Part of a small language model's weights.
Size: 12 layers, width 640, 8 heads of 64, MLP 2560 SwiGLU.
Architecture: rotary positions, untied embeddings, capped logits.
Each number is 500 + 25 x the weight over its row's rms, rounded and kept within 0 to 999. Layers, rows and columns count from 0. Numbers have three digits each. The size before them is the row's rms in percent of the matrix's.

# gate: layer 7 MLP gate, 2560x640, rms 0.0433, rows 2442-2496, columns 480-559
# up: layer 7 MLP up, 2560x640, rms 0.044, rows 2442-2495, columns 480-559
# down: layer 7 MLP down (transposed), 2560x640, rms 0.0332, rows 2442-2495, columns 480-559
gate2442 102:507485483468534489511516490503436495508455528484502492502517494467491473497511541457483489524507488482500483495475485510530501506481555457470454490495503510496545537466450495518510488482515495519502435468517503491516478513472501497510504487
up2442 099:477530519458529484476437497487515494505535515497473496475501478526498475488470496472459527517517563487522531473479536464460471454467487502457453519510532536500528490515502515524517488520474479511470538497527509534501517501491538540473541534
down2442 099:485461541495573436529526487508520466484528508489460506485509528488473480484496481487557492524534539495520491488513546519483485470493472508481462471479492572527518492473470482480492500517494486500547499489504536526492469504510502556531487519
gate2443 101:576486515503490508453487451531492485484494516525450492475483484490523515510488519516473486546491430466520472480471491479498508505508514478510500477476484487528566520502483524530524492537483476513517490512525474495508498506535497529515494505
up2443 096:493501492499543494533472508527505463482518519493474511476514501494488503480512540492507498497492495488496471501504510508524479542528533503490492512546468510524497469508487494494507492523483536518521491460494476509503516458505454515501531492
down2443 099:475496484450492472482548438455510518490485507537507494539491526507472532513503506513525478479472527540486510516516470562484504505538497439502496542508500487512470529505479526490463494497496465471533513516510496514523501537501498518517518450
gate2444 107:529490470517464509492489487481478504512502472494545536484475472478530508482483486512470480499515484515489526526521509491514483518505533469481517526511462472535530513496509504497466465493481441476485485511496522515514514514510454531442506463
up2444 104:551477489477548524501498488524500508433499511503482516491511492518503475499518470481501504490524494490550489535473496508490471506530522505500499464515485524475515473495483487491479454483508535502530504505496515498508500539531497523509491525
down2444 100:481522479472527499502503480530537515490489518517504500517464523475496521491514522455507528450539444488550538526544507465513524552498508486478511507488499483489546491504499515488569493504476503519497500534456511519489528470515481522493514542
gate2445 101:506500511494478481476507444495479522475493448480540471484528491475550471488489554505510485531482490546491492514511520484509501518500491508524527479509535532504485461454530494533476526461487492448549497547490512490541462505535496485521519489
up2445 099:536471482498512472519499499489516490502494460476482461513512501517515482495486447512508541501473475501482564492453513489471512438485457519472499475516510521483514459499495464488551519443456483506479512495456465508478490514477506468505480496
down2445 097:522533513468510485487499500507479526518475519484494472497510499472510474521490485473465511480469492492457505502535501522512471504524518512474486465497474494485508460504518500508494553528467455536461509472506483492482550523493525466494504485
gate2446 098:521502490488509519493527468501516510483543466474496498510499487522484437466538481479474457507486488467510488491497519500525505474481477515513517528511499532485457494520452481481494507534495453487526491527516527540478514483519517565511480515
up2446 100:490473563485456461514488510459484511529481467534498517525526496472544525489592542517503540499499461509512491498508484489473469528526488483492479483534489508531493488496484467534459523502468450543485528510516533560520454500446544461472506517
down2446 101:499502498517532509520508498490528514496469504501502500473502512516485527495393504548480473464501466484516509495477542566498516524509509525538505540509537479479504502496531523533516450530514480482549524484470526469515564494473472511495523476
gate2447 098:533515492503469464470502500477496486512522492523493508462566461499498520467512512483498518491509535492497487444549512545518481507522518506539497471506490512479465539513497515489510481499493525472550484496499514519511509506490507514512513476
up2447 098:524510469511515516430487460537493528554457509494474519536542531505522520512497467488471494493483514522534516499523510523477440499526501516481480476492487481471495512459550484536510490433499500516483496516474476500524516517535496485447465483
down2447 096:473513512474543470484506495516494509457503455515485531491531535517556499462481479511494498470538481491508463476505439478497507504519506470466535499515513460520516460464478504500543500467487455462523493468477474473493536511524514494480486502
gate2448 091:462483544480456481512488479531513543506520482500503488520509475505492543503504456518502513515517473506510512508473522516505468505539538506490497480483473522526488502513501524514489494506539471470473522502523513458520458478464544497495473519
up2448 096:508572505504496480545542466508486495478533521548492501501472485496505480478480479518480514434496523529477532479523517502529473523507530518530503501473453524520500540497459543485450469525525482531509518457440504481505485482497491474520522485
down2448 096:536497506545512530515548511484521500466484470489478477474488514523511488468493460489439501528503536475460517561521479506519535472460486504518473490512518510487491505510522528528541485503512483462472525499515481503488558488465523466485455526
gate2449 098:516466512488486439507502481494528526503502538537476461479532533460470520519465523517508524483517511505529472521487521518509506519521483497513525550469454461479532495585473496509542506518519506504452487455459497476492492506511482543480516489
up2449 098:501520468489451473507495520466492491500527493493485503474483558495479474487458522429494520531490484508533476521488515484479532490500513453498511524505471530545510505516524493511457495495488484508470518563512457522501480546506477510494525506
down2449 103:502540538534504506433491467516498551413520506528509504537508533506474505434534498447496544501469497474501492532495499453486470487493482505490521500543514513525509513521527572495500498476501486516491501555467485478526537542530478479464516490
gate2450 098:500509525512470529502495513448492494446515526486533471488494502540521461500449483477476489530449502442481498486480466503498489537461512522502537551536474528493494478530512485509534498459485519519498494487468500520495469506497504508536483477
up2450 099:471512515504556533510473509485503475507486507511510497507533500537475505456548523524498511501469475528540516516519508501503479442534500497508454530510468515469507513457500478467466472500495473535496518478510468514495489503503476523494499425
down2450 098:492497524498573500509511530520471505519488492533480472524489529535514485520506495515505498508513482554481455427492469535501529515551472500491498504505520495499531526483484576521460482512519464505491487517470490464524453510549481471495511512
gate2451 109:478503518492466489456506515502497456513486475505498526484506476539518511496506509489514537481541485515518484510497503456496501498489486501475500475521526509486522509479489496532509508485529547500486543500521493539541497528501491504504518483
up2451 106:506518475508491491470468500522524490461524500486469490488521497477503526513542521472496478495452510483514493555471478522524478494485517488502518560511516486454511473536501518496504493486467533479471490542485473510458499520478495499508494507
down2451 106:504503501511495475500512496502507531499519494524462499464500502511497470518559519481465509433524491476536455495472496517462483481492475443476545550503489484500485499501458467503545491527481517550488558523514537525522516469503512474542513485
gate2452 097:552479490525478486461522463494507475463513485478530516531517514488487459498465529550504485548465477500513477510481494478490499531492540533534507480503476486527528500485487453503545497521469505543530506489482535474495495484519531496510479530
up2452 100:515522480499503496490515524525486472488496483486516475508508484495483481529512484454494536475455460470471503573522480491471498489485512522497489477503489521528495485517517487469486514502531514528505479563498513539510539538481571473479475521
down2452 099:484511508533481488524485489482528521552518480454507467504512507492468518526483504535505510547529496544464478511473495480484504524497495492519513510523497543516548530495489527476542435502517484527551513507506516473492471516474520478479501528
gate2453 100:572493452505468513470503485447496462504510511498510503490501489495449482527491542521523476513511497439496527490473496477526499476491542512510495477455469481495533498498493463555509449534469505472538485499474506494507491531520500519506517515
up2453 100:483537504494499505517515518540548495550504501500462546466510472516542492527495472496459437490465481527476515511523491504509524482479441473491472509517520484486451505529447544485526478481496485530507515481496486500500487529503516482485513540
down2453 097:515488543519518516483522504477496528479535480506476457524484522485461537509457503481500489507481514568541529512483510516468503500480507519476498479506451534460485487465489475560454528515487506511513562498493517492501471584510493495527441483
gate2454 096:512510484494534475515518537480498506492509520507514544508462479485546466476495502525493495513507491515470493547511486489521508467498519531561492498501497494454526456484499521465518509529498518509491504473509477445547517455492472525497516492
up2454 098:482520486497469560495536540522458502474523469499493517500519527490508482523499534549473547474486485527517538490504481481524497535519460493462496493505512493503518483513510525482473507475532520491518516492500518520484490524542484488472524541
down2454 099:496458474477523477494498497517523475462469550472506525470499493481488495497520472426503504474490482459513496542456507544505501521498482502504503481536501527526554488479437486526483485522530478463479474552507497480489450527494460526506512488
gate2455 096:519522485499491491476487494498497464512546519546488490514484489503517501501519497523531499529471510487507494479477492481500516542495512501494475484514515458539512465488502532541499496563496523495502492476532442527501508464471559542523563521
up2455 097:523537496507497490485517506509558508546502459498518467557476529478509495498487513481526525498510508472482508449519480485503520511531515554515473505482523520483548561498547490555507456463471503457469472488519495551511507492512474550518553558
down2455 100:522518525527489468460467503502523495482532531528499538508465527484500522456509486447521524530524515507524490494487513472504513512470500530531530547455491520500492526494531482528562513508519487492496484531533486535531468545503507501515501498
gate2456 099:493528466463507445509511515493576481498497517485510509467444507480483488466514507513493520517500545490485472451513531493525486541536468507513486512532495514476501476497529561513467482510510518521489531476524487502490522520477518560478483483
up2456 102:507476494493478505497526511489538454521508493516515520525467527518449464489465526455499494535461562507519551552507511479514485534482527497509469543501443458496498495488504512507496525517522527507493546476511547480491479475473489497473486537
down2456 104:492507470514542471512497487512504528451484478464487524468541516482495480526515471500545494486487529511493506497477474544520512506514531511541459453527508514488520578555508488531472521503471507575473501523452530496491493493501536458466451511
gate2457 101:528491519493512528482493507488484484567540502492484449502457507520464549502507453507495518472462455531514501495518494535498527496471483544494520493519519516493501476499525535504501536531501490492517521497497471484488453479512512496531487517
up2457 099:439491514477501485508526512483528509472517517503531496511485492503532455547512496489518497494478499482482467501512493480469465510542534507497495477549496527466530444526463534492523509472527473526538455496464472476513528503493447512493537507
down2457 101:482518488505521518537539490508483481471463516508499500465488504518489553534577521477488466464502497522492500534519471500525503489517509488493516502513521484524512537506475509521475533542495460504510487537473490495561533561511501502478498538
gate2458 104:529482502522492519480464502468489530498486507471535479505497497511490514509503451525491513463462507478482530515455510479474493522525499535510472482510524536549511451525508518478495485491483510468480516524490523558526497548466544478463483505
up2458 097:501538529558509481507511490531503479501490439468480524503492507510455535494564510502501480489562474438549481451501497516486482462490520525498465506494528513482483530492484487499552508468470473499504460482503498507468523513480515488521498503
down2458 099:503561538474498528510467499526448461468472544481501471523484509464518509489550480457446510532498492497513463534506507466514519538513512545508502539462527548484500516487536520510527508539538491486448535443488468525507522531431540508519481490
gate2459 097:501474537514495477478520465510517512532485499501504489503532509467470515498518482464500526514487490468509526478472464512516456507511482512514552501500502481452504511493542496490532521495481495519491491464469501521537510528493480524491499499
up2459 097:535481467492489494520520517489477499475427513503502473471551501525423524499491474526496511514505490434495551514516507499525473474501461502502497467523521509514516532556529463536470501507540548495448471538474513499496477529526496459476461489
down2459 100:480516532489556513477549498446509517527523512496509477506512489531539487476489497501528488517574492509500504546542524489483561517440520538513515514511494502518454509507491475512499470519538556496511459452516470526494491540492533510496492498
gate2460 102:505486472488466553532480497460485499505478515513507475523508557497495454469464513506508500522541523506512477487511556527507493521499535506493480522532476488455477518494536497492504485450510484486510481488506494494508507487478475538497525485
up2460 106:501514533560525506532507538515528495432537482503520508501477452478482493474500533477467523520493486496510510520527511519475485484485479504455512480480509501548468490501538473483525511509462525516466458467463525473484556513534507472502499500
down2460 095:491470483563516488510497520496508499484488481464518478523516529509516468544486505480501523491495495475494508502549514484483497548508518467488535528461504481513509514493479534492488463481494479525463467469481519524484499478482553500519495504
gate2461 104:521542483488472528440450530504466489490505540468485486514499495477485480500522523479551519510487543531490467472504538498502460509481489480517493511489465527472493480522523482505528519448511514505561572512484524506510472518479508516523535503
up2461 102:516478521495472460469461497500470476531508492483492517499548491516515518504506493504503534498460465539506506484493527502500466501477491493482534453547513548455477517505488510513558504517501493495462526505484571529474535501550544490478503526
down2461 101:502510524470494504481545469512493522509513550534501491506514497508497518511498479558514527458513479472511501450516501543485530508485456500494481456513511506544503553504499498480501516501545505535468492460526469502493528544507511499517508506
gate2462 102:495471453529504501519483542508490509550523490497476497537504485552473495511501478501514538489432500527515473497491555522488494490502506509537473496491498476460502449528515488469456484512525528522459530548499495514496504477496486506492514497
up2462 105:508493479503519481487492495522567568494518516469479464508503504525456519524486520471552474525513496540508538508533511513500534488493497516475463514500505505502474491509500525500518488485541487470502497552514517512492507480503457501487498474
down2462 105:485469494505536522529470491501522502471445524487489477481490475528507586464484483512484497507498476484500529494487483529514453507459513492482452462459453513474463478463551473526486478517523516511481568527502503510528525495522509526519493507
gate2463 095:498481517461471486474467485502507474491464490541515486453478517496498491567511474530459471504524486545483509467464530515485477530504482519519504513502472522503474501468502481557512518506562483520465492515509504442490487484509533549511485510
up2463 097:458512515474458503481528473518522472531508486485535496508490485506488505480497487491511520473444495533455536486549482515500491531497479463493496460505541528495466561489488513452498477496505483489523469482530516466487485490505459452497469527
down2463 098:460501496511479472489509513501488470511495464460500488460544496512474497498426516523519479491516485453502512470508445540496441540531557548470505534535506488573429556509514456470498503503525551540476533520532544482533515463505501499544494494
gate2464 098:468511523488486507510492497524514476497461479497460488515509461500494540488521509524518451497554510477469498519503522514477500515525464505487528486505535494517480530523500465503510451533512485504456529481501518493485553502516501499498490559
up2464 096:492496527486512515495513507529486500464466515500488534527462488533517499536502531477492500493439502491493496449494509442448493470529496489477510487492474515492477449475500454504517520496503458512493527481480495505496499474506507498488471458
down2464 099:478508516487511509505484465532493499482484510494530488520482514484507525476511505520508514497521505507502496475521477528482498485574480509535487494511506450527484518532438486497528498534524535534477481502514473495509484492526525449521474471
gate2465 104:479550431530528481522508466495497521556513493547494498493549542525492481484477469510534504484497499523543490479518468518515527487483482472469508489500512476548480511494512474463486468507548480476514444483475530502507477493501544504485465485
up2465 105:496485469470485519543551493516505472567488492489450504510497499523537471484544546542504480517561462503501448506480489478465507507528547464451519503491509470499482521501496494509508521485463501492479490487549474529485444497480523515466508469
down2465 106:479496470539534498475504501514486510518529488458475472527478498485537521525493482519534490493504517482503461485538503495490509524513473473527511487528518537548515515510499503521514520485493499489478509479480503480522494493504517488474511454
gate2466 096:449506510570505503501505484487533509523512522507543483454482526522536507510563475505451511521520518486498505496480513500481540507497506468511472512511537469507502455520468477536507553470537480474490483543531503465492499522514514530528446560
up2466 099:466491482510472427462512488494488497526467501501478447528436492531484486501523509463469515474524516522511499489512460488546492454502512504507496519490516510494499471551469489518497545478512469471497498543476505500481535509466502488463504533
down2466 099:573509459429532530497486527525495500495472507502461540502498465442485486525478517475503461519445501507503496526536505492503485468485510498517494502526488523518472526500514436497533481516486518494505508491482480527487487552485485523506538482
gate2467 107:493532496466458510505505511477487474477514519531519463535489499509558471506543506479461543478487493517484495464497550492507489539526558525489558517510471487561513473458494467538449498512542497492490509488490542494541525522491534501489500486
up2467 106:514487494474446492507526498462510511522466503491553488510562460511510511480506491476469498483530493543495485513530517470505512485513532559542476526516492496489488508494556461476521520550498484523541495501508510503519496484523509478466487503
down2467 098:509488484503516485549497531487503510491484545489504513486484472534488478516544523538483477462507511480487489527461531509490457551536515532463564460492474474503516501525480514524471558550512532484436504539481467487490486525509506480511495512
gate2468 097:484548525497487494504516469510510497482554516488469459514493509450520537489483489509489488525518524501471456463504465459496521491456449467552548531544515523470518506463495484500478532506471476503530520470488466472503529507482502502491494464
up2468 099:503527522501474511482505481501513484525540471510480478500514481519528523460491501495509520548479519560478488449489480515549509480494507483515491433496498533551515466493523455460561535486514505552485512511523500492509480525493514535525529496
down2468 099:527483523502523478515499497496480520490466507537484455481502478510514456477497519498500511472442510516537501493496506498539517445552510475500482495500465501536460498516499504491465509494514518511457507528507546507430518462468509518468477513
gate2469 097:530502476488542501447504516503534488535476499453482482487524534465486479496521476490525533505501530473487535486446468527498538505513475523548481451524499503507494481504519522551454478518504550535470505493513511498502525537461507496446488486
up2469 097:492507518503475525533522517499488482492473455479511473449483493491511527464507506453452525505473458486513527470519467526522530505528505518540471470484452506440504506490533495488526436515500487487477502518527507465543522511539501516516524481
down2469 097:493521466500492492516488532554498495459500537475486493519516485501516497490510490534480532538490473500499494511470459488494473510541468471520469519540455498463440473541488488507491467522507559493545464505480528510542505532548514493502494451
gate2470 097:542450511510503539509512506524523528535495450551505496537452437461487486526491508432552507518464507525495544483504479579475485496515500457527509520493507492484536511501481511447523509490537467516514510471505474513502483506499476555501498494
up2470 095:483484492555439491471493495475518545475535508509473504526457541486507510487530444468500542557548538517481507499511486473464452484456503520502465538530543494510559526544527518509515484519513521502488471508453508511511507492484521528497479493
down2470 098:472491472485476486515456488502496494462509526478453489555479510487523482491498466512432484479514528455535494490486494502535486500483491495460454481506530478532495491479495512508474501499500469507465487505514491503505455490516498479454483498
gate2471 102:511496451522547484544517513498456528546533498476527463499516485461507478543492530528500560505484571490503481485464517464540472549497499503519535492520467539545483552476498467497521581476458516448513463450512502521525486472503490511470479504
up2471 099:464485462493528523487496495496484486478496512470458546503504515476495485508457486502533516445495506474534488532470474476493458490454508497493500490512532482492480495540480466538492448477547517501462505503506550498519525547513498507540473502
down2471 097:484531516548503455467529557489486520479484513538532494508467531515467536509518563531536503534484506479526472486483517459523479513545505462472482462542483504507529518449514485449475495501465468487495545545524473511538490508501528497502471525
gate2472 101:490506489518524468513468506490461504489479500508509515468509480514447526491525456463500495537485461431542460498513492503488557514500488499540536505511511517478456523475482489544515456488519503486449493508512494522508479460544484499497498504
up2472 099:504499541508541528526520501473511462528447516485511523472495523524485530496526513477526502487494481505547480470502498527459511484497484501484498510568493445517535491569525510545554523501473472533479533439518468439519486491517488500511528509
down2472 099:482506512506474522470507567544499505490519508479509484536480485481493494495538546502510503518512521539493500552484518542501487501497516436490541484470451525491478473500552530481490521541467489482473502471482464483475505516490504500504467456
gate2473 102:528467496478537527507548433446524484462538544528537508500531496478513469506487520512491512480474494489505528484537491522500527512477521490540524501486554532502507480509488499527500473515539470423505517533561524521484519515497521505529515506
up2473 095:499507476509453525529478505496532502488505477493496473530498489443499505496495482535524514547543473509513496545552532470471481510474507510475521498447518453463484502500547501519504517485469474545499518453507504508473476529539537483496465520
down2473 099:498466496503512545477463528467532520478493483462518509537515503528498513538513513480508472509471489480519509456516506520525502539468508477474514477505532492470437511483497530517508486463484496482492436508492513498486518451453554478521536485
gate2474 108:475523483481580491491506489522486548472521508520516551547480532515489450537514491445503465526494476503442525508499489475524520511520487560511511497539506472511491525492504510500482490527552526498459478503468506519519486503479436505501498485
up2474 107:510493505489504546447513481506482511500484539509501447511416502496520447490490526486495516486502450549515468479549514512486531473500491488467526486498492532486479517505472507454520510464458560471506496520518540494483456527471459539492491493
down2474 102:510484509453509458516541536481452498486459547493506485496487507546503435504491444476484531460491472483478481543550472482449521497484502523479506504454451476499496467481468474507460520458523523490480488468556473499508493496461476505491491491
gate2475 097:508493423501511470539498469489515529507490500550489447494518542521509479526512497525483504528441498540502523483515509513464458510488525489519530489527535508526497506515462524450517515465486482510534532532486468451480519496505524487525535516
up2475 096:478523520474465534478509500481526504482484499459519490532541497506489461493503547481480515479450522464481487518509525476515532521510481503507479532514465492512482477479485504501533540499518497502492529488496512498495474535575513491494475488
down2475 102:514485490513490480506517461503541536468491509519523505517508492498504524507444479493505489505502501476542510500479516512528489521450512506482480479497515480537501497531473546490500506477492513489518526519488519476471505481476488549509534533
gate2476 099:494516487510500478538487469506519498455458548521499459474510526502490506488507527541495515505521464517493514503487547496486527463498502476510509504486469499521468510467491497552472445530509473507480454480480496537552484522516492521511474522
up2476 100:531453506544514526496489518496499483492513521491495528508496507518477526521479490484493509494498471522473476526487502493494456523467559474521485480473524514507535527524477539489502530510505490473489488498490511506495486522501492529514519490
down2476 099:485514495499503505565513455520476476458455506497463475459480532454546512514530503482472554484501476512463487503472496494502475502474510501512506476504499480532499500471460538517510525450514512471485506510514514508501489503526431485551502445
gate2477 104:536510524501506545529483484471505501531510495498471528467507479495568554486517506529513506512470477452497534496497473523509547486500489475489524481497492495525457471495497441534516479484455529472458453452532494476509490464479502497483514527
up2477 098:477500542516478527537499498531521501513513466475458506470478452489490547486450540516481490488496538527482531517504549472435511549492500499561441474492537519489502493492553488528474465490511489467540466481513507542498539495514561484468447524
down2477 103:515530504521492517515481481475496520487509475521506497542517464514477491502464489511524511439468489507491466490503469499495457510499531519526548520488496497499519480493481479492476474523491489500528487544509488513465483512512523517513494483
gate2478 101:466451489533487489521491507499500509536463495498497500522493461526505497503516496518514490508482494482502508474502479493498471506485498488526503521455439509537485507470486505509524479530492527523506514477484435476497529518502485479483508503
up2478 097:513480477476526535449530535448552532531489474504502522496485520457495470507539521492528513516514516497548521493528470496506489519472516505504484460485489499465515509520539504462455466492496522498494493532496521515518482502514458462517485491
down2478 100:526481463504513491466512507481512444473457479524499490506481517481473505477497536471526479518481513465500475559523528481525539515515483541548487494486489433500531512495513525498513484509464558455541521469453494448493516488482490518500522481
gate2479 099:518472502508505442498524503540500479549510456450500477525477517513473510478512515474501498501513514488493447486491518503527499520472505449499462520511520513530517513509520506529577515518493500476524503529493485521485534538493525499522512480
up2479 105:483508483417516518521473501566517484484512507477494490524529542524475464503489479534496523480491507494503488497506482535500523496510484518498495445489502497516483511512540551512496476503533480493518482495513495528507499534505516454489494470
down2479 100:503466486512491514484509479470515487517550516468477466469453513551517503521494477528518498479414496496549496481514462487548504501535494551488539514561480497456509531482554495497479468470488506469477478535487472532501479544492514536512538515
gate2480 100:464496528478467486542486481508498484523547487519504477528481512515478477496547503497534490521529492493520462466472537486522497470480489473536473517540484473502534466496539549494500453477518507496461507466509518511487517476500516580491519504
up2480 099:522502471538418484503578508504509483478536486481493488446499522479531532530485510486477499524509514492533478518481514507565464512499530469494482522520491453508513447468529481547455516481504483489462528535512481483507518483498474487490506506
down2480 100:478533445520495520508517504554516527534470508476528506517523489492448482520512448540473494473501496519514480488527441477536534491462518496485530510495483510531512509453515476520513531507518533498501554501509502483506518508484501514487494522
gate2481 101:502503480530486515511466517523513545490505519494508504535524482495501533550503519505480511501518543471535513510522497538495461469498522475508509555494476511544487480506522465490464531462481486484464472509493538460491523460505446523496503492
up2481 102:477516484475477533509545510507442478550523528481491508530477483509509502531495459501482514499499479506444515497507494500455505503459525512484482522533524519521474489495497501508539452491462529484522477535505486481541450517505495442536514490
down2481 096:503544515472540481467520584495487494519515518493497469482504490460472499509463514482497482549517499515476460470484504475513495530483522456490492463458486553511464475482519497485496456515509507512502464498489557478553485530468523490543480470
gate2482 103:538462492473506454550500492510531505517509504489473511500480491480539458458520472511504506487508480493518429509527524495522421532502498541526509503513479496522484496497564501503503475495550502454510522498461525475477507502473491489558496463
up2482 101:511508506485465498514488581484484486540488515508496492535491476519535514495512488485538515503492497466493513509535507510493509475510531535483502485508517474504509492456470494494505563494518491513504489498472484500503492498520498506544488496
down2482 102:541484503478514515473491548533533523516480502470500503514446497482469558444503507488532529501464482520512479509507515514536464502490494519547499492496485467535505524473480473476478497502468509468463494465526499506544498453509488522515484483
gate2483 099:493477506521528456502522467520474511456526514516470531482505496505514484490482466518524444458553493523490537500510511513539486503506473523493502447464478483511479482469500489482512511486487503531491518500489500484504480496535508474469455500
up2483 096:474491504507482487479516574499488521478503481445494467524526448446491480497513512499493489520488515514498538514497524546484526463478509536502495487460504509505499476491471474505484500505530486480503492511459501506505524516477459476454464497
down2483 098:496459489457488482500508479486518492515494517505485492461486495470476483492488507487535490523537535511539532432490489474511477473505524498480483447510465495499531475495527526558464476491527484521486481494534475511466439491507479523484536538
gate2484 098:548525478479484534512521487509523504505499527513491485504502546466525454473481435505491498513495487520476476500494485527493527506552507513486563503522528484487482456507477524519478487486531488504515502543487483498475504485472513469535467480
up2484 100:512481464483502515428495507489471463516497462464532528508505533488457498465482506516477532495536489516485515509486506524512471544490511502501515520503503525535513499515484464503528498499477521540492539509473499517575492508515543495532479474
down2484 099:504509524510516498532499500501482510540513427482495484494525462431500467474509498513516527502505520514492474506459485520502522463520486508512534501509429525507537499546474529510502498510523522480494505532489529505493465467457524488490516519
gate2485 097:483474479529486485478518492523510549475495497489479531494555467473493499476504492529492483492458516554528486514503475510475523511479534452458513496480513507510487519526495500511519507499480484480452513523476512496524483465477545493524479482
up2485 098:472530472513451491477468465538532482525488477483504485482511515538497436489517501517492504540508521473510472524524476540490454474462489450528452514508520490471465509541523516509509452501518509497469564532424499518518566510483475509463495488
down2485 096:508483499475520481496516472488530581485477446489498562494510428470475531468548511476488484536505504541539516500487463519512515503508503495523457488521497499550523521498532531519478469490508494475509482503524516490498497487527520469489511462
gate2486 093:543439484498513521499500521487477533491543486504539518492481498467467494528496486514484500485500502476481545458502510560507480489516489522468474479505541473438468508523476515490520556477505467503504511466524471530505535509470503512490507519
up2486 099:490491512513525498472534473474489513488494481473516526529471504494516494510503490506475538488534484505551484476483514448521498479484455492524501539482497486471489525501494531559514501533531520482446530499532541503493517532482532519509515470
down2486 098:499531537489520537481518514520464452480487483495501498486453484502563503532561513468506491516475544467542484528495513497504462501502482514492498490515519520518515491529502508520473447523469497467470478473510511462483471516496507542519481512
gate2487 094:524534534519450520488516478501498458444509484500540492522524505514482533509487480473484499497474488541474483487510439494545493480504441446518514491507543482491512552511518528487483497516482515536472504446530530476494496527473500514478502445
up2487 095:483509484447513511503518535491528488470484490482479499487500475504501505507486461492474473499491483537502544432525445521440496478475532524501469475516495499497555508490520496518553489445513468498483462497499500487447494517495512443463550458
down2487 096:523523532518493523475497501495524543495464507502547486479474483460465467516478523488522533527535503481529482502470459515483509512477504465513483459494496510524504524492508473499516453498515533493511487505521483547524441493436499484480516527
gate2488 101:484527472529515499537452514507504506509528525438494460490478478501517508464496489494507499561509493454521486503513528513418493510465497512504486490486504478464477486524505494462532472496501509537495457473488519490455503480514497494497461499
up2488 099:490518503513499508473522487483493515505511481522521527511495452491508486508520511500509508514494521520533521525563504451503545521490522499522477506525493507447486554513455504443448486510501475483486506451498529511483438467535546505489475516
down2488 103:451489490527503570477496501548503556468474495480537477511540503489507508454521506536483498497470512463471504507493449497515499496527528472501487558506500486540496490491511490512499486498452457486516532508528429470525474532508558531496485498
gate2489 107:512491511498544476510465503517458478502493459496499477523477502526512522459484523490504473501507547542462514496459457474482500499528496536510472521527513472495484510479505519516523515489514477486560500521520522543473531503506480491491506507
up2489 104:500459477486553499511528506531497530505510488508493478512453478504483505473484522479507452468466510461481470475517473469505503476535486511493507503489478473476506511487553512504503520541533477479529471537517532523481540494498467522505497456
down2489 104:512531515525495514516514505503530484506507500454509546524479488517536458500543436486525510492464504474510466537495452491539484488478472537466496516507502460548482502536512488508526479515508532509482459515528474515519479511506472467546509511
gate2490 099:502484483500504504503534534539541465505503557496536473548477485528516510505491526501512545485501500468507487476514502507458579500493514528537523522498490478499521501447547485507508460509519470499586472501474489500521480504480487527482540471
up2490 100:521510520449518515510477494499509502469510491512568486490485447497527522464461447501564451471533494514461537483461531554483537525514552513486510502504508503498507491495525519547517504487529488491583488512471515531470511463526454484531550514
down2490 098:530527483522473491480488525524492465523506504498483445502462487499532491500513541487477510544502521476533478486486484519506544525488505520480504474522472550481510485513507518506534501479487477507470458523521441541454461491541533517513450531
gate2491 100:483560487518514497502485538495506529469478512469586507536473533487551510491480532499502478474508478511515499458489525498491497510483488478497523479507517480525484489529502505513503527515459488536492483498508517514482510520491509502493504510
up2491 098:512465518512487502508499460454516490490511490510495506494498498497518548509487479500490462503476525468470493493492483463479515476484453514522516548495451544480488537490535483500487528510528497497440471519521544489521508501482503452457414500
down2491 100:477511490505455501473524499438487509462514532502488485508427518515513437525489500521513506509524472459482505518469510506507512501482507502472478440501520469498496501480494504505477506500490486494487483531520473486536480514451452462497484494
gate2492 096:489492471505501455496476521523500489495528499515535452512518507532541489501462525442543524536484443490516497494482551514497530495508468512493498513512502492492490503503493521469483466500486512514499529523498490489497523575449513528499502483
up2492 098:502481507480542521494493502465506531515516547520553529511499533476505511482489480492499500467473510542515459502510473493486492504512540521525486483516506499511495488463546457488489486515499460522530473501476512505490444484486492513470522503
down2492 098:541489491477530494466489552511513496532509498499543492525519509575487481492535493523536509465514518560508491499512510545514477534541467484495509474467483507509506530482492452505504470493485553490469471477524440514470523490514509517521547449
gate2493 101:487515497503524527520478489503508474502494500473487491530469489513479524521495466498473508520506475498519489523468517533506496483532509506473508544513468481516503487513508510547511495507475506498477521484475499521563520479495450523494500566
up2493 099:516479518517530496509511485441511515540475528514474490508427479509496438461507497518491483497531511456538506500539503505501516487499474501522488485521511504525499519473493501513479510471514524494507492470532574483540493515506506508525524437
down2493 097:496485482545469534518542490498524449495503499535501462536490504497481504490513516523467472499517456490516482508476524450488487480467534516458531531492522445518463479514502519483521473477480543529451532490525480558522519490478442537513534505
gate2494 104:553482480520529489528540511509504535545499512485547518524495498538478479529494540474532517535512486478537506492480523505502516502527483538525484458503536505462443512485509539526523516502472482519479493486516479504524471464504507501525485546
up2494 101:481516494487459503507505487487493531542485544509499500497503515484478488507480489504547446489478493515527460512462481510518552482526500486507506503525496467519484533501529543498488521485483537505538444535491492497521472476465515483491532499
down2494 101:541502460490504461456430497491457496495512541517490538509493509478530489453517506539454517517484505460457503491508500527538562472497478522443515496489490483514485532479531511534493489481455541468568516506487496477472524452519500468518540485
gate2495 098:512516500477506497490450475497460506470487524478520492479478505499438509486487516501504568484532499486489507515523515517452513511513490511484541469479537504534492495490469474435498526458524494513485496519543509476510501472474503454469487482
up2495 103:473485492478494517514518442510503481463495480541470521455485458509496514516443489495517507521543469466523488526488495539494470512503482490492506541535498503477453519467471493503510515534504495513541538554513507489495476483467501491480498502
down2495 100:539493514526470540504519512490510474493546493515477524496529536542478485521491482495518492484490481513528470507516495541530474504500539458512524502498535511501510524487506512503507499535518505471495504498500503522521472499495487481489477541
gate2496 103:480524492518489476467450486480484475549497505511486545530480487475510564521504504483458546455532468457491510478518513501544475528563463496500555456523500524499520514500530509499499474478476498561515546484502483449482487475457510491491544531